Each number is 200 + 40 x the weight over its row's rms, rounded and kept within 0 to 999. Layers, rows and columns count from 0. The size before them is the row's rms in percent of the matrix's.

# layer 4 attention query, 320x320, rms 0.092, rows 0-87, columns 0-79
095,195,186,243,119,217,150,253,230,89,214,190,264,184,180,218,158,214,167,214,267,150,215,158,111,231,165,214,288,185,161,170,233,233,196,119,185,205,204,179,216,288,293,160,194,195,242,181,178,213,175,141,237,186,177,235,202,209,195,185,253,220,203,167,242,197,269,180,201,189,173,208,207,264,248,250,155,179,209,208,176
102,183,202,134,139,177,155,226,158,119,242,184,128,212,140,219,205,262,150,205,176,137,208,229,186,166,231,199,253,197,224,184,195,172,156,185,206,198,166,256,220,221,157,235,87,171,150,238,221,206,174,145,267,236,158,218,146,269,204,205,126,263,230,242,274,135,230,140,170,247,160,164,175,189,283,245,228,211,255,186,179
090,204,255,177,264,245,233,192,213,232,179,252,144,173,227,152,217,206,251,156,194,287,228,215,219,158,200,186,154,216,141,223,257,230,264,239,202,180,183,207,147,183,216,214,195,244,226,206,125,179,227,187,181,140,171,173,282,196,201,196,204,168,178,182,190,157,198,309,254,161,172,146,194,188,196,265,189,213,175,156,152
085,180,158,266,205,194,191,290,196,132,264,207,234,219,186,281,157,199,170,252,225,156,208,239,138,195,230,244,259,223,195,204,117,183,288,219,241,210,174,173,248,241,161,207,144,196,248,211,209,204,184,183,180,182,245,199,120,176,155,177,167,248,180,181,250,211,193,260,203,218,256,220,242,240,208,202,166,200,216,244,190
094,218,163,266,142,178,108,212,175,189,227,166,248,153,190,194,123,75,175,141,176,167,255,176,249,165,227,205,239,163,171,183,129,206,236,125,206,215,223,257,170,228,259,164,206,175,227,245,158,240,166,231,184,200,245,210,238,159,171,193,209,162,191,202,171,181,219,255,177,186,181,256,139,265,216,223,151,262,241,170,174
110,298,156,162,187,223,217,165,262,158,223,214,192,212,227,263,170,169,150,202,156,249,218,244,260,201,209,229,195,253,131,186,242,240,243,189,197,179,255,155,244,243,167,205,253,166,220,267,155,174,228,244,219,146,188,218,260,167,218,161,173,166,92,200,219,197,133,276,233,244,184,180,112,234,181,221,236,252,246,153,200
104,211,169,151,301,139,159,216,223,214,197,184,180,220,184,189,257,186,185,221,253,214,136,195,247,163,238,212,178,319,225,227,215,204,173,301,205,236,240,232,160,225,256,170,249,295,196,220,178,194,269,171,151,286,178,221,207,136,183,204,266,191,118,171,182,170,215,264,186,121,163,199,236,230,139,182,172,238,171,193,260
101,175,230,250,177,164,165,210,258,228,202,274,206,199,177,213,202,201,185,132,277,266,170,151,186,213,205,238,213,175,239,191,187,240,220,203,180,244,191,279,207,128,226,223,100,209,205,277,271,232,167,187,230,194,222,223,145,249,193,158,185,201,122,141,165,189,228,206,199,186,206,152,269,229,176,188,279,153,232,231,238
107,237,262,219,163,231,256,164,161,261,187,213,179,195,208,134,183,188,178,226,119,235,153,219,179,239,185,202,169,213,135,186,215,268,140,205,203,222,193,174,157,182,171,199,216,222,137,233,166,218,268,217,171,269,188,161,260,278,141,156,152,185,167,219,169,264,333,265,227,189,184,184,172,181,177,136,251,201,154,153,272
103,227,178,175,107,190,123,138,228,121,236,169,243,155,168,189,199,205,155,193,189,108,206,204,168,231,255,218,286,157,205,218,226,210,194,94,224,250,138,172,288,204,196,190,160,180,227,200,150,200,192,173,244,160,198,222,167,235,193,270,164,238,261,232,206,209,265,171,197,199,193,193,210,219,236,273,253,136,270,264,221
106,164,234,68,227,225,225,219,225,252,221,172,234,230,241,253,179,219,203,181,211,274,97,156,102,187,244,217,218,204,184,193,205,192,219,278,215,188,178,110,203,202,269,187,241,160,189,291,117,238,172,145,141,166,261,211,239,223,194,236,188,148,274,288,169,223,189,247,176,116,193,186,149,187,190,131,198,221,199,254,217
107,208,210,129,213,303,166,231,228,188,215,164,148,212,201,250,246,180,178,229,234,179,217,176,255,172,171,133,176,239,168,230,197,281,220,179,240,253,218,206,248,94,199,241,195,200,178,157,92,183,198,207,230,220,165,199,223,226,124,246,195,263,187,203,192,164,212,172,252,216,144,182,144,224,192,243,155,226,300,249,192
107,174,229,200,235,204,133,194,113,232,312,247,242,228,152,272,190,145,285,213,159,169,163,199,206,200,182,214,205,191,205,138,219,194,169,250,270,142,133,188,186,188,214,270,235,130,192,177,210,207,109,263,190,187,183,195,227,182,226,151,205,175,237,240,180,182,252,202,232,183,121,186,242,195,217,215,162,243,212,176,179
101,224,229,222,274,159,232,216,213,204,261,165,169,213,256,147,258,165,240,242,155,192,273,261,204,280,186,200,184,235,150,293,164,211,111,156,247,210,211,246,195,293,186,206,329,252,227,259,206,205,223,138,197,163,239,165,222,177,186,149,178,284,177,145,172,217,278,208,220,227,139,205,244,217,214,201,228,178,223,237,205
108,118,182,176,155,159,195,243,219,233,179,189,199,241,156,165,187,254,159,234,251,212,169,194,207,128,181,198,85,223,245,163,182,262,214,167,257,150,235,268,235,199,202,211,269,150,112,154,159,198,214,249,144,159,191,165,185,223,167,153,259,179,141,206,245,175,217,132,169,187,142,237,194,145,131,195,217,173,256,251,231
107,222,276,140,197,183,138,172,171,189,171,180,122,173,192,241,198,166,167,189,158,217,212,125,210,179,197,200,153,238,241,298,223,221,189,158,193,211,239,214,255,203,195,213,150,172,191,233,176,122,192,176,156,229,152,174,227,223,257,232,301,243,231,231,175,327,182,252,239,225,222,151,209,243,269,221,157,175,205,195,208
114,185,208,263,248,200,333,185,120,214,229,236,205,199,309,162,200,170,161,201,253,239,303,180,234,183,242,216,151,241,174,217,200,224,140,193,269,218,223,113,172,228,289,156,208,218,264,257,167,157,179,146,141,209,228,241,191,224,265,188,277,152,206,276,211,205,280,245,210,177,171,210,183,173,254,218,175,183,174,220,172
094,145,180,235,202,212,188,223,202,84,164,193,263,263,202,198,277,152,177,203,207,166,205,190,180,204,205,247,191,183,223,219,184,196,168,204,208,206,251,246,204,271,208,134,225,211,211,200,192,196,210,182,150,132,213,220,234,293,230,129,221,246,211,193,188,183,145,250,140,168,245,161,226,235,189,228,167,215,199,225,240
090,250,166,243,174,185,160,146,209,241,186,179,211,263,135,289,241,273,221,211,247,222,184,232,213,179,165,223,217,166,168,195,224,279,105,188,151,192,171,184,227,132,160,194,189,239,133,216,187,143,182,165,185,211,156,188,175,209,212,137,249,217,145,132,203,119,216,167,219,166,163,187,221,230,167,203,179,172,234,232,181
094,130,165,234,175,242,135,180,234,212,197,124,223,172,248,162,231,137,162,213,148,146,220,240,237,218,156,141,239,188,270,221,145,170,239,150,199,153,163,189,138,189,275,182,155,224,179,187,272,216,221,211,212,214,200,170,193,165,164,145,196,185,226,153,228,273,264,230,245,153,200,191,158,216,211,217,121,218,164,182,171
099,145,137,230,204,192,212,229,157,153,147,162,198,192,295,257,108,197,172,244,218,209,268,223,190,181,231,150,193,110,188,249,142,185,176,178,272,250,226,176,209,153,165,231,180,128,164,212,239,180,220,174,268,234,197,217,222,175,252,200,224,240,161,197,205,135,180,224,158,236,233,254,216,180,234,240,171,150,176,203,227
099,167,129,207,215,274,256,198,163,224,212,198,168,212,267,265,273,184,217,198,113,196,226,212,233,192,189,183,206,227,233,295,202,209,199,263,121,198,153,197,145,228,203,201,170,202,181,232,207,124,178,210,190,209,219,213,181,237,168,184,178,208,230,156,231,144,185,157,280,177,166,169,246,236,129,266,180,191,269,64,187
105,225,252,310,155,237,191,289,209,236,202,237,260,245,111,167,207,228,150,299,212,197,252,182,165,251,158,182,217,206,223,198,185,198,203,233,252,190,226,283,205,239,142,228,195,209,161,173,137,258,120,163,218,186,119,255,197,237,185,207,190,168,198,175,215,138,165,177,163,196,143,299,185,206,173,145,183,282,163,168,67
102,184,147,214,247,116,220,141,240,129,206,174,212,201,173,165,140,214,271,133,179,172,171,194,161,196,171,233,133,203,139,240,213,213,199,176,161,252,264,104,188,209,235,188,233,226,210,169,309,231,179,290,209,190,158,130,174,193,142,177,114,173,158,143,233,218,145,220,205,154,234,170,170,258,203,258,193,192,159,280,195
102,140,164,254,169,247,180,277,141,170,236,232,206,90,258,219,253,205,224,295,201,146,226,219,276,178,192,217,212,225,236,198,101,266,222,216,208,203,239,184,171,238,155,146,179,210,189,178,205,218,225,215,225,268,182,248,163,122,105,239,174,216,173,193,232,176,223,213,215,154,235,227,245,176,204,166,200,267,242,176,199
099,127,190,164,204,171,223,191,287,123,192,252,182,212,257,302,185,245,213,227,197,253,156,238,241,262,214,213,225,205,219,134,199,237,202,177,266,221,276,134,244,192,192,310,249,189,252,210,152,185,153,161,210,186,198,123,221,218,237,237,280,229,167,145,267,116,203,236,201,283,187,188,185,160,191,161,181,141,195,170,220
108,206,126,179,206,179,110,213,198,224,223,119,166,234,245,178,175,252,179,210,205,214,178,140,166,169,230,249,259,151,159,217,243,162,141,257,159,128,132,203,210,188,234,244,243,201,192,196,146,140,277,203,208,270,190,244,227,320,151,174,217,149,162,228,241,180,242,175,207,139,207,212,153,204,215,166,234,250,153,171,175
117,182,238,159,249,199,151,171,166,183,216,216,208,213,176,189,186,186,258,211,204,258,250,258,194,215,159,223,185,251,274,92,144,133,245,243,224,253,199,257,202,176,183,174,173,188,235,176,253,216,306,104,265,263,212,146,166,242,151,183,166,164,215,240,172,189,214,132,302,159,154,192,122,167,189,243,193,176,174,240,156
108,233,173,143,224,132,266,200,268,228,172,239,201,194,179,215,252,191,236,188,275,215,181,157,258,157,121,169,167,190,147,147,207,179,151,245,180,265,146,171,142,185,203,167,228,244,173,178,127,212,215,187,219,221,196,255,217,220,215,145,208,267,186,159,254,206,163,258,189,166,191,192,222,149,205,206,166,252,232,188,218
106,199,154,227,242,156,209,53,144,185,183,188,116,192,157,177,133,293,181,218,170,188,193,208,202,285,194,160,255,199,237,216,243,272,188,172,233,280,208,206,216,229,249,202,104,283,164,239,264,183,124,247,175,203,204,240,228,229,141,286,209,190,188,234,264,171,173,237,213,298,254,160,158,200,202,163,246,203,193,155,234
109,246,192,160,196,231,231,162,208,123,231,193,254,191,209,197,194,213,230,202,225,218,281,197,168,201,203,183,252,192,191,237,209,190,184,186,246,332,220,208,200,247,184,134,215,179,227,205,178,208,125,184,213,228,172,232,137,193,141,154,268,191,143,193,159,183,173,167,169,223,183,163,245,169,185,150,175,226,143,248,194
106,257,216,221,163,236,202,188,289,192,222,271,211,199,167,107,202,195,241,240,240,139,261,228,178,222,242,204,200,225,240,172,198,213,163,244,232,162,197,121,205,157,255,219,174,224,258,187,147,185,187,186,219,124,143,186,164,215,154,270,133,143,231,192,230,198,181,246,212,244,198,211,210,266,229,189,98,170,144,191,178
107,140,211,214,247,223,231,203,172,217,200,166,202,209,176,165,241,183,196,90,231,233,199,183,182,180,138,125,144,229,248,191,82,171,178,196,182,149,191,203,185,313,171,226,153,179,268,181,231,213,244,196,210,216,209,210,197,250,124,146,210,269,210,260,159,158,190,237,256,293,328,246,192,206,210,137,238,191,242,187,223
093,207,181,147,186,274,184,226,137,173,163,155,235,258,209,139,203,126,146,238,170,250,134,276,187,207,185,244,178,238,247,202,187,250,179,174,198,168,214,218,137,142,188,208,149,191,168,216,240,168,211,162,218,187,164,161,174,146,182,194,149,180,206,176,242,257,129,189,183,251,194,224,238,216,198,239,175,155,249,231,218
102,164,191,173,189,167,227,211,250,179,169,212,187,137,186,237,129,217,160,263,242,179,153,208,213,201,220,230,110,216,220,256,222,216,258,230,201,179,265,243,219,128,225,222,184,177,189,227,286,157,216,180,238,138,228,209,175,183,219,173,238,210,170,124,192,145,195,131,236,220,209,194,222,144,178,129,163,249,150,185,246
095,282,216,114,206,221,195,205,223,204,196,186,171,245,132,196,232,238,197,263,224,218,163,204,203,157,194,236,248,110,152,143,200,179,143,222,217,163,232,243,172,287,207,191,204,182,282,224,177,128,198,105,240,264,180,134,144,195,212,198,190,207,206,225,171,199,165,247,172,186,228,147,236,222,197,258,266,206,184,205,199
097,147,273,218,277,135,172,129,180,192,222,214,194,170,249,240,236,241,94,149,162,100,302,232,190,226,136,142,209,210,237,227,162,150,144,234,190,298,147,203,142,181,223,250,278,248,198,162,231,149,206,198,197,198,173,199,141,189,155,192,260,207,192,155,196,181,243,199,215,233,238,160,159,125,232,147,256,179,174,177,179
101,198,125,86,165,141,184,271,161,186,101,286,189,195,209,211,226,182,261,222,208,233,196,299,170,183,212,116,148,262,238,188,187,197,203,135,204,236,197,188,187,132,246,231,205,239,189,162,207,204,273,246,224,231,258,206,247,140,205,206,184,261,158,267,173,197,275,223,281,192,203,223,204,181,235,185,248,246,144,182,223
106,217,160,304,198,148,210,220,150,195,160,215,183,191,133,169,215,182,163,214,184,207,289,244,165,186,179,189,209,237,220,152,233,210,188,131,185,109,195,197,211,222,262,196,249,193,229,197,158,176,212,272,208,156,215,195,229,192,226,207,146,150,209,246,219,250,331,247,233,185,236,196,160,207,251,181,222,179,293,245,203
105,167,210,141,180,127,157,306,127,217,156,215,200,165,209,169,150,207,208,248,160,180,224,214,159,192,180,231,251,229,129,163,181,194,221,135,202,174,201,205,180,187,196,174,177,260,142,248,151,173,104,229,208,232,271,135,198,211,250,269,242,145,135,275,200,133,208,199,163,157,223,193,152,166,172,231,285,217,238,247,165
104,238,223,248,323,215,169,144,188,246,231,169,243,260,257,159,258,199,234,205,185,245,129,257,235,150,222,237,159,124,186,223,205,226,199,273,196,268,150,177,155,136,218,170,195,195,220,135,267,138,217,88,219,244,168,229,192,186,254,182,191,184,179,167,228,182,175,248,175,207,203,225,188,208,215,183,136,197,211,120,164
097,200,222,189,230,214,237,182,266,263,190,182,204,183,233,235,207,182,239,289,146,216,202,184,181,168,182,242,204,223,249,158,236,224,177,170,135,233,245,136,204,249,205,207,232,173,186,175,170,202,211,271,202,231,160,216,169,171,203,161,168,213,255,231,181,199,230,262,233,212,224,151,250,220,137,226,126,229,269,222,151
100,149,264,194,261,273,186,197,166,219,222,229,227,213,185,229,221,204,155,122,163,171,288,204,200,202,152,265,95,188,209,191,175,233,191,174,115,171,227,193,190,253,188,213,159,171,205,188,206,196,179,244,189,203,239,228,120,195,204,188,170,220,252,183,362,177,193,219,194,192,285,229,186,190,205,217,232,168,179,209,177
110,230,192,190,159,176,187,300,128,150,180,190,151,189,135,153,260,184,176,257,169,186,179,187,153,193,126,215,148,185,173,181,214,197,224,272,169,222,151,260,227,204,202,187,204,131,205,202,204,226,251,103,273,179,212,225,271,136,201,183,153,127,87,172,201,155,248,217,238,266,212,157,274,192,158,240,198,176,143,258,195
101,218,119,195,217,234,177,191,130,229,170,240,141,187,218,209,259,212,245,207,236,208,127,142,198,263,170,199,185,249,126,227,234,179,162,186,197,235,258,224,199,230,155,143,187,177,145,247,159,215,192,296,131,154,179,238,222,172,215,216,137,193,201,190,232,197,228,183,187,218,207,212,156,185,170,219,209,240,218,241,157
101,204,189,114,233,197,226,127,197,217,157,241,169,207,213,80,250,237,248,190,186,232,256,193,193,239,161,171,265,196,156,186,243,175,188,252,210,153,178,145,203,192,160,227,120,129,205,192,121,218,155,106,200,221,194,211,182,193,178,181,161,254,204,192,162,198,257,241,145,251,210,190,191,182,252,230,217,245,251,229,168
094,153,151,173,215,168,204,242,213,196,158,109,226,240,212,232,216,213,218,170,183,194,200,161,183,183,254,197,198,188,208,143,220,233,213,90,181,220,184,122,174,170,209,251,169,164,247,201,154,168,193,175,242,176,210,246,233,155,195,191,180,197,211,185,200,245,246,193,250,202,139,186,238,194,137,121,172,217,213,177,251
101,182,201,204,214,253,131,64,231,258,191,239,198,160,206,271,218,216,247,201,182,192,236,162,232,220,213,158,246,194,236,177,193,148,195,210,176,253,129,173,166,213,184,179,201,231,234,165,186,195,194,188,196,201,215,182,222,247,205,213,186,205,149,216,155,148,257,221,246,211,207,87,132,296,196,150,176,228,240,223,214
098,215,232,205,158,219,261,195,200,152,161,161,155,239,135,252,170,232,216,203,166,207,190,205,174,236,198,224,228,161,154,240,226,279,169,178,185,221,206,241,173,234,215,205,167,254,290,201,229,195,128,194,219,260,214,195,185,254,172,221,144,224,150,201,218,114,151,227,259,181,142,221,255,247,235,186,149,191,218,246,227
094,195,171,227,237,206,158,183,162,231,268,191,217,153,219,181,268,180,142,145,185,268,217,230,137,234,212,164,213,162,227,221,246,248,168,263,202,223,253,273,245,157,172,254,175,235,266,261,139,183,165,108,259,192,157,255,227,94,176,245,239,222,230,239,148,262,275,235,243,274,126,226,89,308,158,206,241,164,213,236,172
093,128,177,219,214,234,213,231,205,227,183,153,193,166,275,243,160,209,229,248,196,216,221,147,251,184,170,231,208,169,188,199,291,168,219,183,161,257,222,172,296,242,260,159,177,240,229,215,124,188,197,218,223,200,204,229,236,193,150,180,249,171,186,207,183,194,120,141,198,192,192,191,194,161,274,143,169,257,114,207,228
102,185,232,129,167,109,204,209,143,229,224,191,242,185,258,156,160,165,206,268,236,187,234,209,240,283,255,201,215,201,220,253,243,175,241,235,139,143,185,141,209,152,179,223,256,280,216,245,157,172,147,305,122,127,94,175,180,177,243,198,236,210,175,285,154,178,258,182,185,285,136,219,187,176,289,139,213,203,240,212,207
104,179,178,206,178,237,294,173,200,242,166,216,188,254,207,145,164,191,344,198,224,192,125,209,213,206,240,189,154,205,259,177,223,210,323,162,116,175,236,161,210,178,174,211,203,202,210,213,230,174,201,94,161,214,158,207,187,186,139,191,200,184,221,117,308,127,183,190,191,162,180,237,224,165,279,262,196,213,143,225,183
093,205,221,231,234,260,205,211,136,233,207,205,141,180,240,244,190,178,265,205,174,289,198,211,226,140,167,152,222,220,152,233,144,206,199,182,176,201,165,223,252,220,209,211,221,197,157,148,191,196,192,145,168,167,223,284,174,195,195,172,121,117,162,294,186,203,162,181,178,205,200,209,224,226,231,115,220,144,168,168,249
102,201,200,181,222,230,245,164,233,186,227,190,298,160,249,185,194,189,247,118,220,204,180,157,247,177,216,135,205,204,251,225,172,199,269,170,165,206,232,163,191,149,324,226,150,246,257,247,272,211,121,190,265,289,241,186,187,204,240,166,187,223,202,134,125,226,174,191,189,288,190,181,197,195,241,228,195,185,113,121,247
106,196,176,164,247,194,194,162,235,262,230,230,231,206,247,176,170,115,143,185,238,184,170,153,237,168,207,172,170,132,161,193,262,178,171,121,202,225,174,188,211,209,222,154,191,244,198,132,175,159,188,261,274,240,205,237,274,163,168,174,191,245,186,247,129,198,198,206,256,242,189,163,158,223,180,187,214,205,219,165,131
095,255,157,159,145,139,197,220,221,153,151,181,209,231,175,235,219,191,269,197,179,294,177,164,150,179,170,197,255,208,225,188,173,261,213,270,147,168,173,187,157,183,228,246,198,164,226,278,214,191,159,164,229,190,199,201,249,168,142,175,159,151,218,142,131,223,251,186,151,115,191,111,194,189,145,161,156,236,288,174,285
107,220,164,161,196,203,197,206,148,216,190,209,206,181,214,170,248,212,188,180,200,140,192,200,264,201,172,190,184,149,136,152,264,276,224,210,175,167,226,279,195,161,154,212,144,179,209,254,230,163,211,268,204,201,179,215,212,151,176,241,185,245,242,189,182,155,180,125,183,187,224,244,201,178,167,197,285,208,311,248,225
096,179,88,239,177,188,247,219,169,159,252,141,161,191,165,214,186,213,190,235,247,253,194,241,228,151,266,218,101,197,215,215,254,235,246,215,221,171,165,225,188,219,249,205,230,151,178,283,112,243,259,190,128,161,177,212,121,217,207,189,263,200,187,175,255,267,156,194,194,234,224,217,201,223,187,180,237,249,183,217,177
108,192,217,214,196,172,227,199,229,248,217,165,167,184,198,182,237,140,120,203,189,177,215,177,201,193,212,172,168,232,193,146,225,153,251,244,252,183,208,207,257,234,234,177,228,218,205,259,170,150,232,167,207,138,221,91,229,279,174,306,237,243,155,172,268,156,195,166,182,210,230,170,227,132,182,220,250,247,220,174,227
103,175,184,156,190,165,122,136,133,167,204,164,249,268,208,176,184,211,289,228,193,189,204,177,144,184,217,178,189,281,163,146,166,296,221,197,281,200,175,133,160,208,179,177,211,270,187,168,272,216,241,118,243,164,187,153,169,148,227,263,262,145,241,146,205,142,162,233,246,238,255,257,184,187,213,181,211,216,202,251,187
100,248,195,144,171,193,195,239,237,210,249,188,171,228,192,179,178,193,140,193,207,155,144,167,125,197,245,231,109,184,161,244,137,203,190,281,179,200,241,155,215,134,163,186,190,202,172,106,156,157,151,143,184,227,231,222,192,143,240,196,132,215,155,192,185,242,231,213,288,133,194,225,206,220,164,241,212,229,243,122,176
110,193,209,137,160,243,207,227,172,132,171,254,139,172,228,185,173,277,172,184,189,173,219,188,245,279,223,234,148,219,197,227,191,157,188,252,226,206,203,145,250,188,200,194,187,177,203,245,158,192,245,248,177,233,135,197,228,212,217,189,250,248,185,250,210,178,210,224,224,178,256,172,209,242,186,186,234,240,184,151,182
105,178,268,262,238,168,177,187,214,206,283,145,176,203,157,212,173,193,202,224,147,189,286,70,147,194,131,243,211,201,263,185,220,189,163,241,226,140,151,212,201,195,158,205,130,207,162,185,141,243,275,154,198,202,189,118,216,183,157,207,218,212,219,175,224,200,184,127,162,233,261,190,235,166,197,198,115,162,169,226,155
095,228,170,213,112,281,225,186,140,221,171,160,183,166,235,144,208,283,275,194,163,203,159,164,89,219,142,231,142,208,228,194,146,243,160,251,303,175,188,239,202,214,160,179,259,200,195,250,211,158,287,348,170,190,229,156,186,256,183,212,210,178,180,269,235,198,124,180,236,142,198,178,187,132,192,230,261,208,278,222,215
104,205,161,199,187,190,212,177,200,183,149,221,222,185,195,170,188,197,268,205,202,185,150,148,129,134,237,142,211,124,234,225,225,216,167,176,251,197,157,219,213,168,249,212,202,121,215,198,211,146,205,199,206,190,301,193,206,216,213,185,188,178,150,166,189,288,138,212,179,146,185,184,250,160,148,166,242,118,224,233,161
089,147,213,231,130,182,213,169,152,155,223,220,257,213,220,127,178,268,158,173,171,241,218,185,153,203,241,221,246,302,207,160,141,278,192,197,191,198,203,213,175,190,157,194,222,262,202,217,192,204,252,268,177,162,228,229,185,211,289,201,203,203,238,223,203,120,292,138,209,310,224,211,219,215,204,274,246,189,232,172,193
089,181,208,176,226,222,226,200,142,232,293,178,192,220,233,163,213,139,230,232,229,185,205,242,210,226,182,136,152,155,176,227,162,190,218,167,160,283,192,190,165,165,265,190,211,167,194,189,197,159,143,155,241,181,234,156,204,171,162,218,169,172,121,167,192,280,156,195,214,280,168,91,206,237,210,149,141,173,114,187,167
100,179,211,163,196,190,162,218,249,206,208,140,206,228,145,216,248,204,178,156,195,222,285,198,183,178,224,207,217,207,196,201,187,206,190,204,191,201,112,233,127,171,199,253,230,193,176,165,225,197,214,111,202,208,222,121,284,228,227,201,285,231,206,238,190,143,151,201,217,221,211,193,183,301,243,227,285,191,209,207,188
094,190,158,182,258,225,143,200,184,238,171,201,152,123,183,122,189,211,189,112,208,212,219,224,209,212,150,265,210,158,148,171,210,163,189,194,202,274,281,149,183,124,182,140,236,257,240,144,203,199,176,198,211,211,314,192,205,165,247,184,245,242,181,150,198,157,158,137,130,146,207,189,246,189,143,200,216,128,171,82,265
094,216,132,250,206,176,256,214,242,148,258,233,169,185,158,230,267,168,259,236,241,192,208,176,170,172,161,173,169,233,159,129,192,246,161,198,162,218,154,188,165,222,249,206,180,181,171,218,140,201,167,181,220,238,218,161,228,231,128,198,94,207,118,266,206,159,272,182,209,185,233,201,190,277,244,194,147,198,208,195,199
100,250,203,114,234,178,136,159,206,191,157,262,113,205,173,268,229,287,169,158,223,171,250,205,215,231,216,216,177,209,216,182,202,150,152,239,169,241,201,210,241,179,117,216,228,145,196,163,176,158,266,278,250,216,189,86,211,249,200,248,184,163,169,217,191,258,178,176,231,192,142,208,210,227,219,243,206,226,245,240,213
086,241,260,167,191,174,181,248,239,188,171,141,246,222,215,247,222,237,228,204,219,185,145,151,208,191,178,178,206,142,170,191,214,264,293,140,169,216,175,187,275,216,167,217,144,115,297,241,230,191,220,209,204,132,216,158,159,184,185,184,237,150,265,149,193,196,206,200,140,173,179,165,231,202,266,222,270,238,204,188,219
111,253,220,284,232,231,241,211,136,186,234,218,251,276,191,223,154,203,222,252,134,242,170,149,234,162,187,198,193,210,160,198,225,216,155,164,99,206,234,127,160,196,192,101,215,169,118,213,158,268,184,174,170,236,138,203,144,170,212,262,161,193,135,208,255,207,271,137,151,149,255,181,179,155,245,223,158,210,237,173,167
105,246,209,265,269,154,172,244,186,305,230,119,235,175,188,242,266,188,205,179,189,333,194,154,248,175,154,223,196,177,240,273,163,220,188,171,231,175,221,140,213,228,129,148,170,204,157,185,212,191,206,240,200,248,246,200,241,232,266,172,237,207,192,188,156,180,149,221,198,166,215,206,267,150,273,199,203,196,122,177,228
108,230,204,244,203,162,194,121,189,211,229,252,201,227,110,245,267,246,253,259,203,214,224,147,244,173,187,315,239,173,212,221,198,197,175,163,219,141,209,230,236,187,184,166,208,220,143,181,202,249,217,195,182,157,272,143,124,199,164,277,276,232,189,194,262,237,237,177,213,219,216,226,221,184,254,178,142,202,177,205,180
110,245,175,119,192,146,154,243,235,192,205,190,199,204,193,202,147,182,235,249,269,279,203,211,217,221,206,156,203,171,139,216,213,186,195,231,169,146,201,179,281,208,172,202,211,149,257,206,164,174,245,195,213,187,148,223,202,204,157,207,192,244,142,227,167,137,99,216,213,172,198,211,154,180,103,187,224,232,188,208,137
109,164,126,160,150,214,229,173,221,228,165,181,173,173,203,128,213,247,166,193,197,204,188,145,240,184,125,202,162,175,157,237,169,231,268,246,237,224,157,174,94,251,178,267,228,202,172,221,253,187,224,168,262,278,223,169,208,168,143,214,233,193,178,165,188,129,168,252,173,135,201,226,188,185,283,187,295,183,166,161,189
106,258,234,216,204,182,191,201,232,172,195,153,263,216,219,127,206,176,196,172,233,218,194,191,147,163,193,225,142,202,168,241,141,236,169,163,236,157,218,202,161,228,204,135,200,214,234,247,235,179,232,160,135,206,169,197,257,174,250,192,145,157,197,223,259,243,178,236,192,198,181,219,178,252,205,149,194,184,282,204,245
112,197,205,183,227,186,231,195,183,217,211,131,174,168,216,107,132,166,205,209,129,198,153,172,192,204,167,214,214,181,199,169,215,161,207,181,283,194,151,190,188,159,180,176,197,192,251,321,254,243,200,206,265,234,245,228,192,157,175,219,226,172,214,175,229,201,212,107,146,240,136,157,231,201,133,205,220,144,249,253,225
089,179,209,227,177,197,191,236,219,204,163,129,205,169,214,201,187,271,258,223,173,199,157,203,167,246,269,229,224,193,247,203,166,244,217,201,164,211,145,229,179,203,277,191,188,177,188,197,234,129,196,197,186,257,208,187,242,233,266,151,189,170,241,211,232,204,179,200,186,209,140,236,185,201,240,206,235,232,249,173,179
101,197,169,168,160,217,185,167,135,242,189,196,229,201,251,275,209,183,203,156,197,218,245,226,216,236,182,171,162,100,211,168,183,240,180,140,187,201,262,251,206,166,275,154,185,174,228,180,135,213,180,201,226,225,144,174,198,196,220,192,115,182,193,202,144,269,213,165,202,130,137,138,208,218,179,264,240,217,210,254,202
090,201,239,179,196,189,210,191,275,216,214,203,244,163,184,256,175,196,136,135,249,291,251,241,256,205,240,186,166,133,292,194,209,190,287,143,149,201,120,136,303,163,258,201,199,202,218,204,217,204,202,130,188,245,172,227,114,169,254,204,199,197,242,187,256,225,307,222,205,295,215,193,152,237,244,169,215,186,151,188,215
099,204,270,145,198,233,176,242,151,195,126,168,231,148,235,172,169,184,206,192,300,183,194,185,215,189,223,275,197,148,196,164,182,118,231,230,189,188,177,226,219,151,136,133,298,163,156,192,227,224,171,188,260,235,148,222,181,213,204,228,210,251,152,161,223,146,246,135,199,151,186,161,182,171,207,151,157,266,131,139,264
095,235,135,198,254,234,221,266,169,182,268,259,226,161,187,248,207,190,131,168,185,196,182,248,214,177,201,247,222,221,214,236,143,183,160,237,247,258,228,231,165,217,134,171,147,171,231,208,195,217,202,124,246,198,184,224,183,243,218,234,235,208,168,195,163,266,195,113,197,145,181,216,136,215,163,167,53,182,195,131,160
104,180,277,166,234,277,166,230,235,221,169,198,201,131,220,174,223,190,231,258,183,205,171,209,206,215,202,198,283,251,172,175,247,179,226,240,246,219,163,169,164,168,244,194,212,263,211,200,159,190,223,160,178,192,119,195,138,164,226,200,253,235,91,167,240,176,228,159,187,166,171,149,283,249,258,228,187,155,211,247,258
101,156,285,183,191,189,188,233,212,163,172,212,259,135,221,191,216,188,183,191,180,181,259,198,131,218,162,157,148,207,235,267,154,230,157,245,234,173,230,221,169,143,204,245,201,126,237,202,297,173,151,160,180,164,135,147,230,156,163,248,132,165,128,265,167,173,209,217,254,246,230,125,190,215,207,185,194,179,161,160,165
096,253,163,177,230,156,184,235,228,202,209,295,169,210,229,167,170,169,139,216,210,185,157,266,265,249,185,179,195,216,178,237,208,170,257,247,208,182,243,150,141,185,175,177,164,213,176,164,237,147,257,216,303,176,270,237,150,260,169,117,200,190,199,266,210,232,219,198,232,211,153,271,149,183,273,180,210,178,182,172,189